Weights of a small transformer language model.
Size: width 160, 2 heads of 64, 8.01M parameters.
Architecture: rotary positions, no biases in attention or MLP, some layers without attention, local attention windows, gated attention, value embeddings, hashed n-gram embeddings, a smear gate, short convolutions, an embedding shortcut.
Training: a variant of Adam for these matrices, 174M tokens.
Each number is 500 + 40 x the weight over its row's rms, rounded and kept within 0 to 999. Layers, rows and columns count from 0. Numbers have three digits each. The size before them is the row's rms in percent of the matrix's.

# layer 2 attention output (transposed), 128x160, rms 0.0357, rows 52-63, columns 0-159
119:490505474454452480555485487548514482540449573521516508492446505508541506481482593486437523497479475509567470484559576450411515511515500456451488451421506508464482500449494529528497520492441453437414584471546521525483519561518460519564468574529489431441481488473520534420462575519525450456422505485517485429577491541453508526478525581482550537503512572530493483431479540481440526474539496571599488540509525442545498510474472516513471509544521496517504536480491494501548472478442486
112:525466519474546504434444526498522515468595464519510521501572490534451517505436453495550500546524475457427499507447490450572466446487494543496520537599542542554482461521529415502571499490529498518538542500523515485478545466446524496455491422491475518512514548479502489539507506417517577521566439473462471526466516427515519528487510507536425502541476462512519491506478464551546503504456473444407509482505514601467506569508548456459436434503460437461515421480552479505471524564540555
109:494548554476453517488555497470598499482436528484562503546418537508487493529466525554478514496459554525490532508536541529402414427519477392490534503528450484560430453531491506541431456489527523535414486534534504580499501498499481470493480468484528530514488560545418483467501453539523549516531553455497506486512473497484506524592474457511525463523499516578480499512571511519502494440510506534466535451492418491504559486547475471510441563511600507461515413474522456522479482436508496
106:507513505470438490486525486515529496518439535508485529506486572485546491501454526495470494501467489481535514425516575497416532471473490466478486421416478546537491522486439472481494483483509418476488483548471462545525481525534411492566500537540522478542462524537519559407537522512519466502446457555483445429529568535453515555474548560485561526491522510530501503484497573530486587436504467648529388557472453483475525493514433562507508519525503504482498573469476516484558469485523511
129:441520512500473522475465513498573512482477476483538483511507495516487459501492549496502506467505561538477537569479434520452411418483458452498524516488537476511540475459485505517537474478485508417406609501472527594479445568480561482476451509523505513496516457436448436487497434484510517479512518487531525460527435545458480483623531571529527568429520551572482498555548452490475466492500590566535500460490514448475547486490444501506507461579523529498514450508558504518490449532456553
090:456487504502497467461531460542457490560489505434541513494376479516477524549549498522458483435453472485542442459521513512409560530507520478498484606471460451501508490565543486524442632455492550501486504487476571450483516520480509536476477505474569484487545557499515539468479552616498447558519520499553438544558483489472480498568494444508547508470496522546517445492522484474504501509458557474554531493512427474509492482514496450576513491459570454494538481430479560497537523511487431
121:478458433460537479509431570523461452480544499607404548514526445544501470469447514469508557503507567537453506433522575531404459526499492531507489495439455441439497484508514588511527496524570533604459502544515499432482520495540515447561530491524513471475498480515473481497473476503444449473509452467485472484510515508546531462462501526461451481465516531471501474512509413459545573468489470534516527502549527513547452541565528453491501517580472474582547549488523505547544506419476511
072:527582482554507498528601450546537571459503542507536519520444515478471497586514527510477528497496481539556526527558462493470457495517471487466507483502449498514506562461535535553445553418492519433469484352419507504465409515449489517458499542461453500485499510502475485517492481473557529468482566533532482495472444541528455533560475486527515456475451497600515453549463485454451540509541586461459529425481497479565521443507516494438478515444514480535452518548475507498515509481485566
122:513524489480499476524429494528472464521575492598484510538487492523500482476478524449521455502505480440526535411543528545582476488525508582464482497447496490452524524520465527522549460526534529545529434592420487463460439415539482536580496538519450580497519477478518416531490461470461507435498541534506507511517564532554542510456443467479462470506483440498504565468477516481549511491536493620488452517519479494453423527576525496429478446445494500541443548519553500483458496526484502
100:545525532501483483467547459531533523509527575460509463468397590483548541525542526506463483487517479435467499463519560504533502485488472472432523493483516495601456546460489480524518499475502379469534388517523520471509477502468420525493498458544504460451463518502463565498534505470520489502566542515467508474548564486441486585539513425571532488539502528461525490481513453554492469417553562483547413443482460575437530482546535520478487487436501461470506551491497551485533476532505501
101:524467456517548523539485512498393485491506513443520454544531480482523562412577553452472511498496562481426474493483514566533509505577493467460526542528541507462487550422436526522551432508444477498485479581578507468523520457532482565486473500579476515438507509473514527522501508480438462500496561519513582493554568576503508522475573443447471485545456467528478514461527535496457440487567492493487465418515551515524424437527512495496448434407495511495472471534482492479534494536503500
118:455500511536554490467463469485501532474488486523510433529498572519490481557508519495513531456543433567519491464477425534569502442471516477577486514486498561506536522515462523424536438492627523512452469526511466519513492486462479482542484513515479564536466489419468444527518482530451461492474559496472488531485552500506565473531515449568526473388466507466551497577507493433546496484494477591514516492526457442464518437534482534560501460574547526462502412398482549554487468504470525
# layer 2 attention value, 128x160, rms 0.0373, rows 53-63, columns 0-159
095:541492499446493507469483499522581546488642520567520510530508530561499494479533531462517479516462399450523467446432510456512489528521484575447437579510477494500498602532510401518521506510531504471558580521498497513551497492495527499488466490525420492480433503501545458503505482462535580503516520485493489499421483538530518468507519546488470581602467503477502487474532472529516497503432527503537544517422473483513483508465545449482421421471546435467523449495453472538461493467521449
097:484472537533462522454499437434573474501443457570446522559494494537561469554530525489519471400418553572486523527447477509509465499493538442555521531511492472543490474534469594457548422542567521530386525522495503501499465476523487525530543548557489483478495488526452477512536462512508557490575534550460452502538525504479521525576526404528474496553523514415493510506519528466511441513587467499513467505541462485480497534535495487471501432493596561500568517469507489486453486538471498
090:414420551576540462432476456427584495459443542577536480454565456394549443507513456550454500511509530512510541494517499533473463507475574500474523365541489445470446478519469522498508513547487473493525449580510444513522516503535500462486528510596512496481512524475508455494498534500514458505485505500501514497540560463500496507534494546484506545476550487538553538491494587498479566497528458547512554506467443537537542533474464540481516540545431532498577545470503489506452460542471442
111:365539509519427560461459440560484490498501429473529528557515479479421533537510509533475472503594543552452498519438446511483464443555485462513529529515471492506462485489505534453496478514523446478449604512495555434500521541505477556529552533565533538470438398440489524493529471536488494580484535409530475511484526517489534500526524526518435508498576489424488447516519440426509472470498463468534448511539491486510510491497444527510563515486526551494578464490475454488487496461467523
104:526447470493530503467565502483451459436459540450457539557498515537378491582478412498460520525469553495476468448517469509544599530475496470467499578474523515508520461525506506564494531463468604524425465419489561522520510484492483516484556471507553464547487541465456563519510537515425514479535513502540471486508461471447499561550522497505551476433528534479516507499538427401491516509465604475432473454514534512475450508538523515476489520482564413499484529527529533472527506497524488
108:403488474433523461501493523531472538529543507539499511507471461503475434501589571518487508432534505559493491462547518510532461502467489509493473458458486441455493563469489553476478510444517473523426480464481556435480530548579583540540431467480486512452464594435515468447516503481487452446535515454498557493496463523495484531545494441473500453458469511531494477539474495444478551482474523524484554497483570463515511484483423546430496524537512467604519533529488490442517455587380484
131:511434365479454480507526504488487469554500522535585492469539525570601438475518537430546456460508544524481519490512542578471535468534481519482491443476559520471454523533512478497592572482517524470536434545435529507505541516495461525471491495505520463547467460519532525444540537549522457521517491509527455422527473433544463530604455509526497449505507475512463452482498450524522569574497488510466474502557409469458533555534526480520544527443493519519495558455537512496512499578476514
112:433567513484447456570536498526496485493554502613440486420459468482466404486583491523482472538517471470517494449569504510481512510499542572452486556516513448542476539492514473500549585485472535503534410493540508475513511509519490498520451580501436527527503549446538515444508519504450512497461457498507470496514539491512484570462446462531520532464447522522515542488529529456497532501492441630458551522485501502507510451555448513540491474471489401620468474468492494547531500547497478
089:503468569490514462414594497424521434493530523609436457453513420440532548559503491487521470525480520537510518493511499533499556537500508478422525434544491541459431466486476500571528492546534448467599470549561475553533514448494470519439525475600537482478456476525510507511475500493474550498564496507441456490493508494437485563546526426579482548503513446562504438487514416486501453516552537483518541525550486539464537525514522464528513468492490472505579497498502553526500488518501495
100:550537532481528483442508568470440555436464450410456428484425487472567485494509532441512545534434484519455489516467486489512525499479501375467543541512483545529536505510516455526476411523422492455538425480549478520503429452532521469502506498528420484450508504476540502499516442524451540589509480518460493555548516560550531516405562450510454490490562543535516487481534514518511483501495445540491549495511538542509529450520492501567461538477511544530407513505470469441513468460545482
112:464550497586460514417437563493506449379507450495531440520478547597486547492479484522500492470505540531472495498453480482491521459533495547586498551485510458482515494485499531472467436545623467541478495511527494432506473506497513520479463484534446588456500539419450513491533471509465508507433472509498554498488538497506461526467531474543519467382437483463513534562531462411489542484513500552477541514515461445461517419550466465512500434479541494452479464454470521499468502486485443
# layer 2 attention query, 128x160, rms 0.0411, rows 64-96, columns 0-159
114:480482496574476487548502567438526478526464485478446454421461512523495492502541541442535460491484469508565561513490502484497493459500548515498493574567480397544443478460503463454499552509544444503483531531516463472493531452490481459521502633405483536487545472458507514488497498436501558580444521499449458511520485510434495502495475454547544604503433505499487568506514436512491517476524515498468462486517496455501536494586541436471519462504500434450495521388506528561487452456454517
111:548544463522489518571473526543463465464503466435571491471521486520533535471548514488576458510502569455487516492486382523496579513496478555535561536473465432461515511449553532475516514470551473471431559496468580437483483527449502475465549629469497528544519541488480552459505504470532521563506571498506512528404505494478467460482464490541494431510518479521567427482448463493466443478503509473400474436538566500459494557520514494530518467517481506509507495510519569469484457445535540
109:470459493504514516580537473523519594446497517524570505550520515513395512439471503572420548494567480486520517452532515416535526466578575520523440467545535549482593572554476508480474520485540496514474539475478481550436511569520458486487511457562507489515461582417538559512526541452488502539516486519573518473479488479425514564495470457512587522501512459446528526448453494492477510466478474470405514519462534495486524445466457540466516505518464483468452496476477485508550514475546473
117:461483558498544511503492565497523528511500577528426496482501430488528456503486573494536471482509547478494515474524542551469494501552490551471554515437515490532600539481479488430514537501546423375480505472534506569539478471498506541455460489505463495530438450434563527426541533536545566494513487519533480582433496532515480479523491579537558528509476560567494440445519508535473586525523463458523520511563547489476533557462486499495542445470451502506470537557443511489542495506500408
101:490489494520466514488504501420544555506481557530541476485433401487524536508560485573464543517471514507543487464435476455540458517469470526500452452530479498508477488514493493462489563450477460556493436482576439542506541519495507463509516455564423497478473475453540484552520546477557442494556488431477510575495460463486445493441560477472541492504470426501539564513463465513546599441523543539451457537424504495483481484479459532438531535555548468433475493555465544523555456419446513
112:541518464567487489529506563533499461505576465499528442507444461524478508434561527461526580533514602438487527452528441492547502448495488519506465544505491440425505549470534475483491445479548487492490551496501494448450555527497464490506511604497473444477518526476546517458526495468543460502471496433571430555519504555462469466526542517541502519536562494528509431461447486542509484459450492524468521492552598500477576564548524544562544460559505468527498500458458526535491503415418526
104:473485504550536478523532530476535471493494521553426550487508466489550425623472571469530397457518525477480526546527507506458531508522548563493578498455474507527555444479499487450501526512496449408486499530463550540548375493484493547465522534407512488457533511503501466472463469527504567510527537488425460527488519510484508465413496457531542418536476541585512523512541484482449540566515482486528505445538473469488500516457549487540505437453461575485499468535541521550470528530479472
108:500541536516560520503555520474496506526535475510518466473462471471487496540622482601537518499423470486486494429495499519475505443475445462422486495466495481468533481429520512486557547482515535508497519567576469502512552476425522476473523608525412500463446526514469538438547515491506456491467461467512479611532511522521399506513561543533522484507486492525488505491520531518533523519556504528547512482518535522455542569501387530537592473512481495571495549475478534468546477479531574
110:524460466475535508523516493474462486501494532477497556413506528526469437575516566472535387414511486452432557536511519516429538543552523450531526512479519533468560462518502474490529548531485519493475563513475534536511516499452493534435530567391560509507461482564472530456497504526502490526489498520443470437514507557509509518503524433555519491521480489538464407476557491449470444569516549529471545486597508488469533510476545455544516513461508557532522540396534527488518489596487468
097:455511464468459440509494450478610536495440506508490539463533517473500502540410423431503494560534536483520422502498500468511492507509479540542528545502502519619529407531459511497482540556513532510482496478566531533548466477474551463465520553566552589574501465501514486547505473510519623447459471532427581536518493442488511481498448486427527530452451500476482526559529492515515484527519499507509495445498437490486432546518473458475482490525438512527518516454521585473521502465533449
116:472478501534431523563459494524601555475536537481484506542494567457480473462449522560402548490555502530549490510522459476565547477471521573581428532504504459533513502530507468571488480469534520571505477419492465525473490519424496491514462474479538516508517452495525475593520454484538510529480517573536528447493506469486511520464483412488495502473519506468519504499431432530507430479516535532387362522523471457467485470528578504468495508504537498476519467459523536495452537451458508
107:468408507476543532513500515446521446504491518582455508416483500529563462552519568409495386415473554474482539565496536521409547530509500497513474516446495501524549521511485470514509538551489477496457498546475552525535508471492489530434473521462508499473492472521456452434477500526510469508503482507473426460531537499498520501517547449512536547512447468596428470473561469444454552545492486505547534501528407495510524478474562451451505510454446569520521516459534499570518468583459451
119:510503490444455437484519410521562497534488499532532519520557518473550579464392440454523586573571478523538415507470425424558446504518475558520504486548486472567438530527488505509455468564507458531504492521554466521523470504484517489556512471517522552548531488473563454574509525512505564476526508597505557536467493430515530492503465472405451566455474494494541503518484478503526502460512449485505470510506468513514425520512504472441531491490469476497479466493435539470527567472480420
096:531483484502589512463566504528474474486551461522447537495500497474516509458498495489426567586507490497504497435500500487494450541512495540422505553441481552530459578488473494576491414507520442518435520474505487462496500520559479544531466414506481501526560471457535459530486513505521486401598511479482541526497512528455531460498455464408492551433485519577500549477512508505450536436475399474530524538452497553556476463518519472469515491452501470486498444594433485528466570473482464
095:543431456572566547548508551440451517488483488511475506517436547568458416509579558562493430464417500465450545500518562556451514470545561458424488467466531502492519518501522464497567533460502464471503558513473558519498519554488456512502485532431533464496487483536418568472495497498559384520503487461483436427544571482532423447451530514581518498521489480508457439476509509445461489552493483482518526533525502492462560452473522515526499493490508543535508510466529456525524518497506555
118:487544492513488503509512557410463500468505489462540478500510471544442474581563497600565494447433485422464532476526459547494532474472478435508495487515549462459478487531515552426518547486527581499487486537493488462491538474481507497469494585493440462450507539483463533502525462506472487545508494489485435471563494554542446550509520605611545466511550496496542483521497496458533448537470575552540505427524571471468540550484471498567522497520527446506486568465557468426516486468490567
108:489436429534516531523515557448477547495505546479574493516511571573451446474566493557436488499539515487450555436573551535442578519527508499500522479466554564469525546478520467522554539451549542502460541478453537546464552493442462518444507458505505453526475509521456552498537494471499477515431550469550412460484562489553448513511485503583539428542515535496468437525538463463502489582498509500511569528582491413454552548460509523551550482478508520498518497494494522517522492485547536
123:449473559444509464544561455546577522497494480570485522450562477484517537574429488432484512476542448535528468551497486432499465554504464532614498493493511519536523521504443537548447491518509423470467469463525465484520446483501552475535544416495454540557498454447521438535476492559489595486549522523514565553469482494534582532470467489469526515491449556529507561526516484556516509488519534495474489449462451506528437475479494465449448548486506457490436443567523506503484475560497415
082:516538463433459493425493474475512533500512539439553478541561558508512512529528476520524565522472532543522445495532542480587455439452458497451510541591479542510476505525495465493516455485477602613492502508490515581492442482492491470512493570554524508485490513485531574571510477467559486484463515518466489477540443476498485574547498518447434510434547488460535417520405492537558464490515517536485511514526464449474472518511424524463537475493515471483478560464532577469511605461490529
083:476381481516643503570514483468498516634460536540508517480563548523481475481501445469368545536561507540505522481513488474410491507508611502507470546503494488488511448512489461506511486500548489534472545477481515471490528494467539496498474457464536487541451527512488484524494489504489455522492529448566540525540532483418535437468502473494496474545462509565530518508569532497349512490521536488500505511510481482549495541550478474460538479535494518478584465481447500473523499502493475
093:516620461515473449417517524510477479485555487406498442511498506460493547515486505513568657537492516533548458489455514533550477543465455499467484474568448493487544471496478545471419438553475538520522446511528483483525498507479544478562558558538422483489548548530566504471453538438460538436486500553433522516486474528437505589470494527467500470483453513487551511490483493504507470442469506578523530506480526492511480503482497451519524459474505428486455496442464511497504563419532506
087:497424492494625480543552479484474483572441493514500494438531538478471471454440429479360536566521507559545492501461520433431498549512622493534499489494481497472479459514458503553445509580508519493485511526515513450539534478485565519534530425504527504505512507503519475523458477515451462503498487464518520535486503521454512451490493444427499526512410553520517549502561530482389529465459476485497544566492527514540508471467523442428486470530505499539550484487416503462520496518496460
095:476511470563541502457508486516440544568598439481462442495516518472454401440499461468413549440504491504495486497519469498410516440496486488496448520427517525457489443505512490476534479484506515519485505491528501470502564481510523506521462531437501440504439527505416582495545526533434427510494451497420505416534513459444515462525524488471557468476492495501471560466570550444506549523471534542443496486469532520462557542579445506468541522525518491522555539512516486468543463591462565
085:446439527517538532492522470458495421550489522586523618446540526496492442506520433470453472478531457504471554470532436424419563505510580493548566558491535482503446493528526525478499514428529536497475487531492537512454447526518491501426497469455543437513465479499512455494501476576471509510466590444565522483520488479513562457536438469541516490542470551552489482479566487535388500534569548471529464452527423449498516524502467477507493501543523496502551483556514507491473508491436483
093:488424475517507494464498553486478510543529505466562499485512511524420481518563508482507501523577506568425548493538457546455511513475522474516480465461513515475477552508453497489551520445517478439470524476471534469509537519464509559514475442447413478485445595528409502469527590549453445495524566468548489508469517514517483429504529565547505459514497527500484526529537513421463605565530493510526564450487506438499537532571490544562562462463538454494513455580467422565507532509505512
091:510463469540574468511601469479481549569476477557463485474563485510522486512452442442394536491596518544510488480503470500409545542563535499536506507427498548511534493501480540545478472555564494495432521435509476471502515497510516575546502410446494505498470492471495468531516524554394512508507518475493532480476486484442545501500483419454578478507427572536516497495564465499409567491495487476481568517519503465494528539510514461486547476472557469512509461515425506530533525548538453
087:450475519545545519498490493483463436542495448492497527497475555511450498412440434490401484497469480492532540504497534466438471542469584461532539520464492442474490496479490524481439486502453532441504512557516508475479564491486532464505523497512442480497506493525528490439440508476425492487557446408508518543493537572440539459442505472501498482560419475496495592452542559454434549463441423506522492540424571564529535441448493479496424471568464519526503470450498466521534462546496509
081:515545534426400508463450464526519525436506532507487494515495488498536506555525552503622503474467506470515490502510486531591482447469396486450494536566517498550474502488522449434519494444529479598524506478486456545512445524540494499484461560521523483538494473482507517513539481501625524491477489512498466495508486473552485505534538555518499482470594448482530433529415466544628465509526559516473451484538415475476454499512471537489532551467474501479481569494579548492474497496484502
072:426420525526586534468525470500483459606512464530503516458509518501415484436467465494416437486461503520532531490515471448450528487477592504503529506443487462531481510471502513474515467473492555411522512523492486480504524463512489469449480443478448455504489484533506492453507526510453451481554490421543525489534536531448548441485478479471492480533467521500490585461624536448378600542511444487504479490453537498529543512539470477479470511518475494515570449571496489513544464557469479
075:491575523415422517464439519468505515412532498481515492520436490469480526565501556546585476432397476460544485521494556504602508508476448494471503506554475457489529463499542522489506507480425568511560467477513512582483458506534505471505552589528543512467505486442590537485444489451538523533520453533425500518493498487521496584530503508474449494508531451455490502448438445538580442466488503523425464493520465533483481436448532520503461514448439526473450498480554511475486486496514515
111:491493514469497540481476544467463348520457548517527616495569528508487504497554431423506495509525490494448520483487483439542487516525526493508597547553525518485484460520512482429450452457494508490516476607527535499448474540537503528477537537490465465528470463542547497443499486556526566478495567415533520422481475514474533458539464527502500528547489532517470483414500517497431497514507508528524512470489395495555466462464444481494471458543533533500515491467517485568416533449440524
104:558488433546533438492576474507516570494498525515464461514515463522559493519487534496509555519602523527492472515491483518461498491531489516517442520492463530520514511497505501575531558539560502565466467425524458537540450479545500568536497467498518516481525535479492526553522543508460408542474550559529497469435484422528497529544502456484595452468502503517533444556453428549514481505543579499507554522585481424515480574540520464487570503408525497482531478527459615508479483491557493
105:461481477518524503523508455462536570553497517529437502497536570523463460456433506515401473423503482518542491539516593428477517501554513490528520519448529572490528434524483514562496544517527560541468481416522545566487492460495515530459495477511577502518484461445524596568510458483493475553461489515494492437505466445587522525533459391466542483468441512478484462526535450546521479514511567437490483528514476465476485502459518483417450514554491527499474507443484559435553459554528491
# layer 2 attention key, 128x160, rms 0.0425, rows 64-95, columns 0-159
110:476487480443514462533486443540459520549512565504540479476552540533493480470434497547437518515609535512465478516518547537509569479592478520484516493442527541432497582505462508490529558490471508483441529488505498473503478580486507571480479470491514504531422460454554489498521435504497491538476502428536467496536473528553530518454524474519521512535507585529536424542485584474521582515585486405438552483502551470486481508471471531552519504500471447449453509544541483485517459583576443
102:442529508457490478506496450550440466424497488463547522484533536475477495513431493506556490475474394486489476514528539500477517493520470441486496596536496548442483476486469503434461485570524491498478445516513522475514484540529481497559565566453539517510513467484511516518506447513447555476462513548494533434482426571559640474471441534487525506466475534523505490520568561437504484477565486497577524477550555508525495433497502434523522463556558476522575524496470445479571471577522451
103:546566466533456525458514586525417496503528490441475514545495408514500546422558476484494558532488484496519545537476433477520451511458437495539483518476470465568472535472544443524533464498547475551536465531532452503449491450515476495518485553480412424440532552491444438463527554586506501489468436451551442502489524505499452479499571480509424472471558494471499498426517488549511526493459471534545470524530455525474478482543459513496565479484493499540485538456474573537436450456446576
121:511431467447484457536556436470482462613500533490559504444512522535506507479449456445569493535503469463518477570461526525475529534527479497463451478489530459509525460513495484427526451563447488528508469536481500478568564522509523445581528505496407489445563466445536551544538521533522432456508475556416509526514462465538551538480465530438549484491488495539548503499495480512477436468522531499599517500594476494529534573511497430477550467440465447512507538444465459480526519479559489
120:498539524510483410501582449575562528482463463457461531514550542519412585580484511495481485504513450469559457510443529494545532565509502481499495526490495550479495388485453532498452436566483505503572471464488470510547475573465553497520516518485526576529538462467536462543508435547409497459497490567429512449473471522535556522432432495498485448516520492459563439550549508514470434465474501468474521495566475471508513460487550467493524532484493453471528530441470482505526539511541450
090:481499500556508542531466525501495488447463464541483518515484454495469456457433451450426431454482489471480472528485410502499449494526543438567513510510469469508462446490535458481496471540556475521608434526475531393520538543562511437579540457527550508523505466493470451517489453503425531555560474490485545439461488492456558484415500423466525559487544514469517534487551458493481418462470533543511474535492529558529545527541450477482486443522515549485566484468483465486451479529584510
108:418477502467459471549511458501580477484439557467527564470582542505480464565532568440488489482534500489500464533499577509549582524560502488489525514529508547551506439493481538561507459492513537523431543509496497522534415459481514540511511452438520531496497464517575511524505511577493546527475604512469480452586483523551565574490446491515528467572444494528538471541514505460533525476535478464426511483543479476521474465495490481495491519468502440452488514439582476504451518593532434
095:481455503485479512494520437475450560412449496493387511543459492528460459527465503543426415425509480519495499467545489530522511493529598499456585483563535490517477479541510504499486527457523561461568521482443568506506453477435470508439522527514563511507506507576460501518481488460489541528451490514567467457505520511540469537467449429503514489495470525468495449600502546560511506553525510465441513489516564479490505465507468492507443514544556482489485484416595498505466477517616460
103:480448469449481562535460475492430519508498525477505478599480508483589508511561457563516410500488526574454575498530516481543477509539521561398540531479560530502474557543496511521554566465532552465492536484440553521463516433515473551445407497540479477508485477553574583518517548492525495481451491485541447516554552452491437499553467514539466541494489491501474468514480527527538493584482418469546477490529485450459492478478519488487440525515537487508508529522613496475482548459472486
097:550464486457500482521552461573570500506491518507433481582466564500492533605540548526453462508549451547568505522504515503503502531525534555489474517488522554495493500572423526477512528534537458491565589442462554462521471532424566509531470542539515584528496432501489504517549432422492509513525478479488471570515555553477503476485478461502442492477537501480493449545511546503538500511483536479449546543543564474495527475495487490483493529561513500427586524466481487450547624487467452
108:524441443547533495564439483493542521539534489481522488436562537550450414463452469463485467523500508519553495512463471433477514501548501481583461456475469492547553489537512508531522519553533505527489466505440493427555472525513557479560578438505473540475523523422499489493496449478442514544532475491488532431507518554415564544429488543505543573477468567516496519480544523376507546436474496512501474540527573557498438499520533459483479485460451543482524497520525466507435558546538462
109:452474508429465493558511419514524517509486519436421562507510535513523445551546559457464443522514471500494465497534540534547517505546552592467482507487523557536510448582482512487558574518477594496474533457494569491536451446498520577485445489510485526553481463507570495498572505524526525553524480513488472479575509549539573526541442469460495522471458502501456467557480506523578475544517517470436512464545462456532493462520533470504503500501510452475504582484577488453466570567502418
107:494512538486512444478526460527587498476480497527551505430576488488461489521449519455495539500517500448545430529450555507477519547509474461544470453499438518536519399424473481513434446574474448510499474534545458482582490557438543463580541496460503635491530498409547467514450475488499529544532480511447531509438458560493594508458494482471526515459522504476552534509526506470482480426519549510455498520513509546560475486502486447439498446442489497456495503479451507513528467499571468
097:528525501556486466498528533457527475516484580532578496400514428511560528429465524389524543535548562492453495533512532476498541523506452452552523487510483442480436459470507449516486463497414514541492496493573497534492413516527440551474525515472536519520476466446575486516491521531550469537480531535451491438436479469534584500495506523504598450486454509526512512480442466474470538473563557493460524455486437505471499519480515460548553515436471501491457466450509501568455415525551495
108:510482440441492528484447523500462503525503494483474482524479556537512420443526458520512481491548494540469559463571484479503491490515491549410501509520563532505487585566494538432554581493533564470510505484438522505461486410517439530451467500566491453501486531552470565451576542444487448463462475512531455469577565439557467508600484557524469540551492441444473477499548560481540528586469517508539495502546564456444499502479485528504459557490497483489503555541551515468512499530453506
111:507482469501510530492454528485443506469524517584484441600460513472505468497456457615497477427502502572508564446518479525472479470463513513448553514495582514453552562553517521513517529458581490451542501511441511487442550463494469452439497465521518438486482540551473477523504493468497543460536477514587508520550564493468443473521523453560480502481505511455501474493513478536522500593413464512624467511487553490477540561540470503484470489541545553472508496561496513491531509456412553
107:459458450471504531508449521519457510526508491464514454550484566551514472454490467546455458494515516595482548430498466510499507490491501548418512535454558506492511606543520506519553529480577546493516520482420533454430539477503441499490430480523502451523450519582418543494569452450543494465521455502570466501560594494501424467538467506550466513472520444436484458488529488542540479587445460506502436494529500455445513507481512500468505527503584538479519541524501536477489568481440520
109:493474534479552450552540426512514458451465501500567567493495525457458561571474480528439479512495509438518463595469461585467514569503523535561481508499491514512499428518460528583448467547538500474515475523497499494563464472401620452494519462475457568536497430545518472517475433472470534472536543539503604566481434552521513527470443484474475470477469513491557528572504481498473507474503503469442504471487504451558467546492478468519461438496494459489472444474499477533541555471503480
078:573534432538539571482495495532472479474468511539475433488536464534553487482497485435449570547510535503508555461423472418484539436493509543470511490521463470480444414559604424468492496533530518580552503517490417469471547528496451520504509519474537435480510513448522479517540551544514473470477460459472501455514553472466506464470533537473492533549501493512452461415456435563505478453519458529438491528536475560502575481495558460468487469441534574515527546485545581476507518488465519
105:504467500464480466508525497484536493527498509467534579435528473535517544489516527399484458547507486510463536544483517477454530505577490535486480496512506524502415574474475487527490541509507559512488497483496497609514367540485500604447533528492495527544519451499604524494547551546493466515480539471480523477529506494523553584545433562495601528580450445502428485497536527516503554530552524475451536448524434464561454497497537503514466547447496457523474515516526477504428483536535456
106:501498474564494477521561509502454479504481523518519501425524434510516532468487486415469563537525527529532494504452490393480471465510506494514507501556414433466466455475536466541414454545464466556518507484547448461503535563530509519534498537496483517495534494468573511547484552540530546535449552436452519486371469529486526495486513505458498530546488521524529548464450460471468465346523499499493527539502509561581478443476522457462549516481486540490468457447414539517452468511526478
093:492492523457438485449546524518531548544490543438522553450536466505509507476569559406576488511576550474473456475533568502542512495563464467447496490495457546502500527489459502456519498488459500498443493448521502543527448555518461610523492507469477586541444458484552563421529572502560499574483500479473447460518530490554526577528491513482642484522475478475491468524501525464530562516532509454503553468530530470452494523528513537478490538472486470497507563488489433528484467528560434
099:522513455436476505442542455455454513531508528535398560581535542498499495490534526549512512480436565453530513431537514513535489509499554539484564436551537538548456534459482440403524523484531593507507500527526522530406596443509439471441499527499532449511471595546495527415543569527504459541476489495504489443536530474534475484508532475492514515472510487503504494534484484522467492604491553552549476481493462501462533501458476519536514555529495520485509508469568576502495430548468527
086:493463528463533442532492524496591532547480519449482530476481482460458509585499505516507439447521425506522514634547516579500545573509487532522458485467531525502495534469433507580465522477523493451503451472480502546571464510500556506464548480491453534532510426489569459496424453514440496503519552561472524507477496544460600558490478462569484483514480519507501477560548532530496492557541521473483504477470476455583438506510501522509439472505511433487506415499536445509436470562506435
090:503499536460525467496462514482484476429498522523513571535462516456541588558562456561499471495468500531510451641483502539489473549462506515507560568533483502513436566489449538562448436482510472481549479508502507478481490483432552442445486512521467481557505519569471489531463485472478534443535560480539593545466454528514477500567453514482382485512493476511548518568532455506493432491497514564524494449462481446583445514451519507565524504532475455508488435518482516491476465545440517
096:492519529483474441512559465529526492498523551463564603459582494505504535530563510429543489487578491401469381493526519517497545523566508506542500497469568565534471528481443489489494498498456525470464458492530565463591493527484557556501531500550433556557465481470555540478516537508512498543502594496462512475447468508487500521505450518463551490521471548497541470613516528495475524469471549458497558471495506484478476489477458530557527484504477430495502504490505447538511539539567398
085:512511532547408517446500538450537560550506534418437467492470491508446489461552559437577529465543491522495483435587538511568474517483462473491516485480440477495506485491495475461500511465460481463446475482550481571451509475548380546471419490411521534492456497519451513464487558522519508541509453481473441470512520488544472517544553537505590467493517431430463496430457512494533508528541504461496506501492480499412526470520500558434457536462483494481481468460496436551491439443530545
099:547488441520573603545428454527450451490501451530496443543482544492499502512459458559428485475445504521533601493438461517426511434465521519477474507544506453489472446542587478498539515535521513541565512522453479501496536502502532413494538514509553428452538550478504455564493487536466479441507443506489542502525493498464541405483555503507425559488512499527433539446538465504459451496520478519493438569515480562553558499485497426461521459487513566527527529504503547477496533472465541
070:460468547456480474472535494460553507557542528460427550542494571437467528575482554513548437482469471517530466574566574532538509520451477490549529443491462515559448586437426482514470509454514521420469468486545524526506507413507470431455496504445480524506520506538472538450453466456462524530540501547515533536534488506536462571554463483547511465550470498501509541546500522480487511558515542436546473478438449425496467488510512564448475505521462465481474463500534422490499409535545478
070:555511445545489528502491461518462503501507462500483404512463563545500496465450514562443584545462513555535601462428472485539475458484490506455467470501513453477538432550607444464516544516475479580533534501533440499422540511451494493523438559459478465415516514481514476528453495502533519433486423495487469477524522510502523465541549499524468589496502535457439503467493521495490480508541431476446436567526501501473540503538453498451526488459497556539516565425561500481517526440463535
126:486492516528527498558438604531507490546508494424524443476448460446464512487497504433496461501537485559471544583523529477463507515529493502452454504465475516428492522466513564577413498458528447480517516470471484550497440592591460581486531495452476515494512454460597490514432451543466511502486537514462527496454492567437549496490480507576461486557522520486470495427514525501503450507519508445452493498475474473591462486518529495459435482470506490538457435514431453545413492496494483
096:484491497491528489556568466536517461459484501466502627432540478546528553491543472405471458525560503464492430433481462475504563560554488519507480491497520500506459503522481494518532499540476502535508486485468555382536416555516553554554569519586398492558506490527555546465529542478510537523490574527505479468494529544476524504490473560434602488512482542506509435550547502496491551474434535493507549498554526492483450480505453457559528508521507482500530512493497474493471575542514448